config.toml
n_layer = 12
d_model = 256
n_head = 4
n_kv_head = 4
head_dim = 64
d_mlp = 1024
vocab_size = 1111
activation = "gelu"
norm = "rmsnorm"
norm_place = "pre"
norm_eps = 1e-06
positions = "rope"
rope_base = 10000.0
rope_fraction = 0.5
qk_norm = true
attn_scale = 0.149
bias = "none"
tie_embeddings = false
parallel_block = true
extras = ["some layers without positions", "local attention windows", "paired heads", "shifted keys", "gated attention", "exclusive self-attention", "capped logits"]
init = "uniform"
init_std_qkv = 0.0259
init_std_o = 0.0259
init_std_up = 0.0259
init_std_down = 0.0
optimizer = "muon_variant"
lr = 0.0032
beta1 = 0.93
weight_decay = 0.027
lr_head = 0.00361
warmup_steps = 0
schedule = "wsd"
decay_fraction = 0.572
decay_shape = "linear"
final_lr_fraction = 0.0
batch_tokens = [8192, 16384, 24576]
seq_len = 2048
doc_mask = true
train_tokens = 164900000
steps = 10811
dataset = "wikipedia_en"
Each number is 500 + 40 x the weight over its row's rms, rounded and kept within 0 to 999. Layers, rows and columns count from 0. Numbers have three digits each. The size before them is the row's rms in percent of the matrix's.

# layer 7 MLP up, 1024x256, rms 0.226, rows 192-202, columns 0-255
111:503519510480384493498539506507483434516570484505525577420493523497521532476542477460567506554565487506567478486494544438410554560507452481550552506517526539485430468526514511496491456467489541571546539475523520475492502480531498496540402442498544428509478406426491525482484568478513500476515499494468422522471499482493516458511459463457492501459519462470490575579535466550470472480563458478505518443464463460550545467549531528475505462506534481521521509481495489540444463442471472515508551538450545515538474406461545500481511496514508476584460478477551492471411504486493521493489550518424542479492483511424449518588489577519455519491425514529616517529508436470494524486434400508560462496482554490517505548514475483442520500443521458520550468550541440504524524571520562
098:482399528528499449516537576522457503473509501545543430462480460525486436534521462474530575476475415514567499501571482554527570486479542512445498507520542480494506497542547549506474569530494547529454540470496543524557460569461595521454471489484524538529537480433531464498470522460523515490540506447540495504528487519541477511428458530490513521510495560472459419527521531500547494524546518460561480510529537460509530524475472467532513546516485492506526514514488552474446507557449509490603507558505433452445491486583430545498554438457481505424502442432501451471473533533517443468461565524419441485489466473514537432493521520495501435505505487554547484483480563469535492420471434491539452472490451580390429550568498504486516507499565542546468493532522452408504440480528480
101:549501502520461559492517549543509514524425511439479512525531510556457541531518476516578509562479535534433514492450564495480521498530534510512486436413457494405461491436506506453479480541520481506546554471570536508475507453534495499557479469566467539499513469434461505467516466521464514523475456512483479536465501440425436502452562538495513528536560457533519474427475489427533490463556498543492490482509571548528541513484441409480462510442456570476470510573517503497482560551418514515498512538551436523543528568452504469464452543509532483461532387569453540409498522473502535472520546514462494475425501480461474543464406502446514512446497550489561580493471466492528447552534556556513457473503498507534538450517457477498530532464532500497492545546585524516495535436487593
104:541485470552534483428456518531470426514526594482535506536454493453528477474443500461470501485526503562517526474521480545479517494580475562537471572520468534544512480438508586491435431516546453503461442451528540539478525455534520522515513511559479468496513477522478536460503489427497454534487448526528473523550581590488522531440453469477518525554471486501439445495515525466479508491528503471473536538500504488517504461553532484478498466535591575494533507532481510528451468464505540537499557564513530504506418453489557505537583462462523527547480496512455522511444508582443469541561487388498512453479483515506512510527577545514403480495487457525535538472438485512463463513493566444576528404559566593559496416528574462471442509458470476526424540551490467480515497482480506
089:544480474486504514505455492509439463513527482520514517500510539502422526526501484445519470474515551428579468450470470535478463551533497446533528391533516465429462562423565514553490508452463464511475574469489518438457533521521465468455520439494565527522516533469486537448530527476525467526484448626427513540468456471497469494494500505522430475504496441534557517550506515546597464474470480486554540469411462478527511489478559464484434522497507478462535515513451448464498427544495508461536493427517505590473583484516482464413490622477508549465489496521430502513489448549512478478490534511549541484480442567525485476503501481530539443440420534546482468543548485535456508485510474481413530514589553469497558550533506524524506484542465486484502526541467491388541498492494466
103:490479485516468463465451559563497562519458478540467534467535535547513499443504516477561466445474495407496467476513545494491526483536496440597488496488479572455527467474487514486529498517525503504466483460445520538479529458522612481487501482490462566477510511416463398439458495521575550436527552511573497482467532486467529432542520507518541539532580495436494530554502468479555476493540584451495453507578537472521510489495521499548434551540496435567459444513456497574541565498513461451506484529506496501494474543540496580547475479520468544511490484495515478514468520462420529533466494505507495470539494525458421441521450478503533512561417525513545461455530462467468434519516520465574565522480463452499537573518460464534526494409500437479569433453572559576487509490465536
095:470519454518552472554433513437461474520572526442507468455472526552505456528477476498520532511524530469450489437422536504508474508521517466468492507468514605495494528527428539504485547441506479490539458465499548459497472531454569580472448532406446477513450503496473497553492450500500494462486518453467467476463507538469526506562537437568509449556513465482517574493508442512591474524478508500491466591488507560536509522549499477505503490530487448514544450505557502536519489484547466528413484480520528460516539479437485529479474481550512553556462394488462454570394462523473448562487502522449493489456520513455527484517478471531478412597496486479492546534496522539429541442525535531561512513469477491504578519413501472483527573430485467541483498503520535601532494561477606
104:593446475447479433492554576480535450433551617502505555519410485505453556482493499510481473445550500516527516610498451556478463497499485504529481546443496485453501520523486520544506449477457500522498461471501484486468499516536480560545520501479490517446510522427493472519519530482462510493474502513515557477487452504597517473540481507497515478568436429586525544529459518574528526444500589499481563468496459494479430540547515485460487504467560435541490451591489509552535469436489517495528457476528469518466530531475516560426532484527534544507487476536511548480512431518540472434489456503505474483448443543457477513527490542600499483586526523446435540500505542387438540546508485570534509519491492503483485486499441457508529516471463503572411438537453493568555511537505480
092:482431541618488538528444480481399512497483557496441480475479539488534482431532486535397531450492517461519516492503529563533465541489460514460462545434530505555455484512475521447520459488469456509550508451498478455493442559575489498483483481448512538500530430501466424536416455493504447544526447501481447535525438482385509494439443478510555472508483481492474501478513557499545513484456531489546478551534522538499522523452500557454552529490471544528426527560468535504579492604496493468513487511530488580534481545547538535478462453518502456490467519509490487517449415482534499528482500459502459465456415488456487440528543433508438530518502491481400525478499487554496483584480442512515532474413425535488563539507467438534499500528487515455471448568462542458497510498564464
097:497506455530501540519454509520470517530554524554507507475551499558520491449477494476571448454478483473436451404561428522474456510435488449578448507397508493484465538461564543465590506536475440457511493537440575503511444468447541535560516497457552535453520532561522500523546526498501513452493483499490511564498509451551521463510587476510503557505514467519488499509461415456438472458473531553568470513536405439471471498461498521493506438527493465530423508495520568448479482521492526529468513542564468492405435603496473557489570549566495475523531521521515501519500554505511539456516497475552468458503542533533530486566483495433499480461481490463417524567460496533483543469480453467473467493480482448524449544471423549480507554531511507498519450492500483530497421538606541
096:540530478530490489452499475511517470519488563559572512465551500534458437511597539483508537513485525436571483464546596600521469531454520546509465514468469511609461496601445517477481465507472443530535499501586477557493449516523482501534506415462464493472447546576486496467494482495556464549511521474529524496514493544473547614542407526476534455550542456498520539575437513487496456478539571543501445494432531492457437506541474501525485522505496567458538463483517522540551451468514509502485512527506477565562532511499491542550439553505460495508489513492468514467434504457422502463523528485473508431538451491501483436484576459483539523555572436556503529536535483498574522529495560484481530458543536490517483459414480501580464467419527519503432529548485510498464471508481510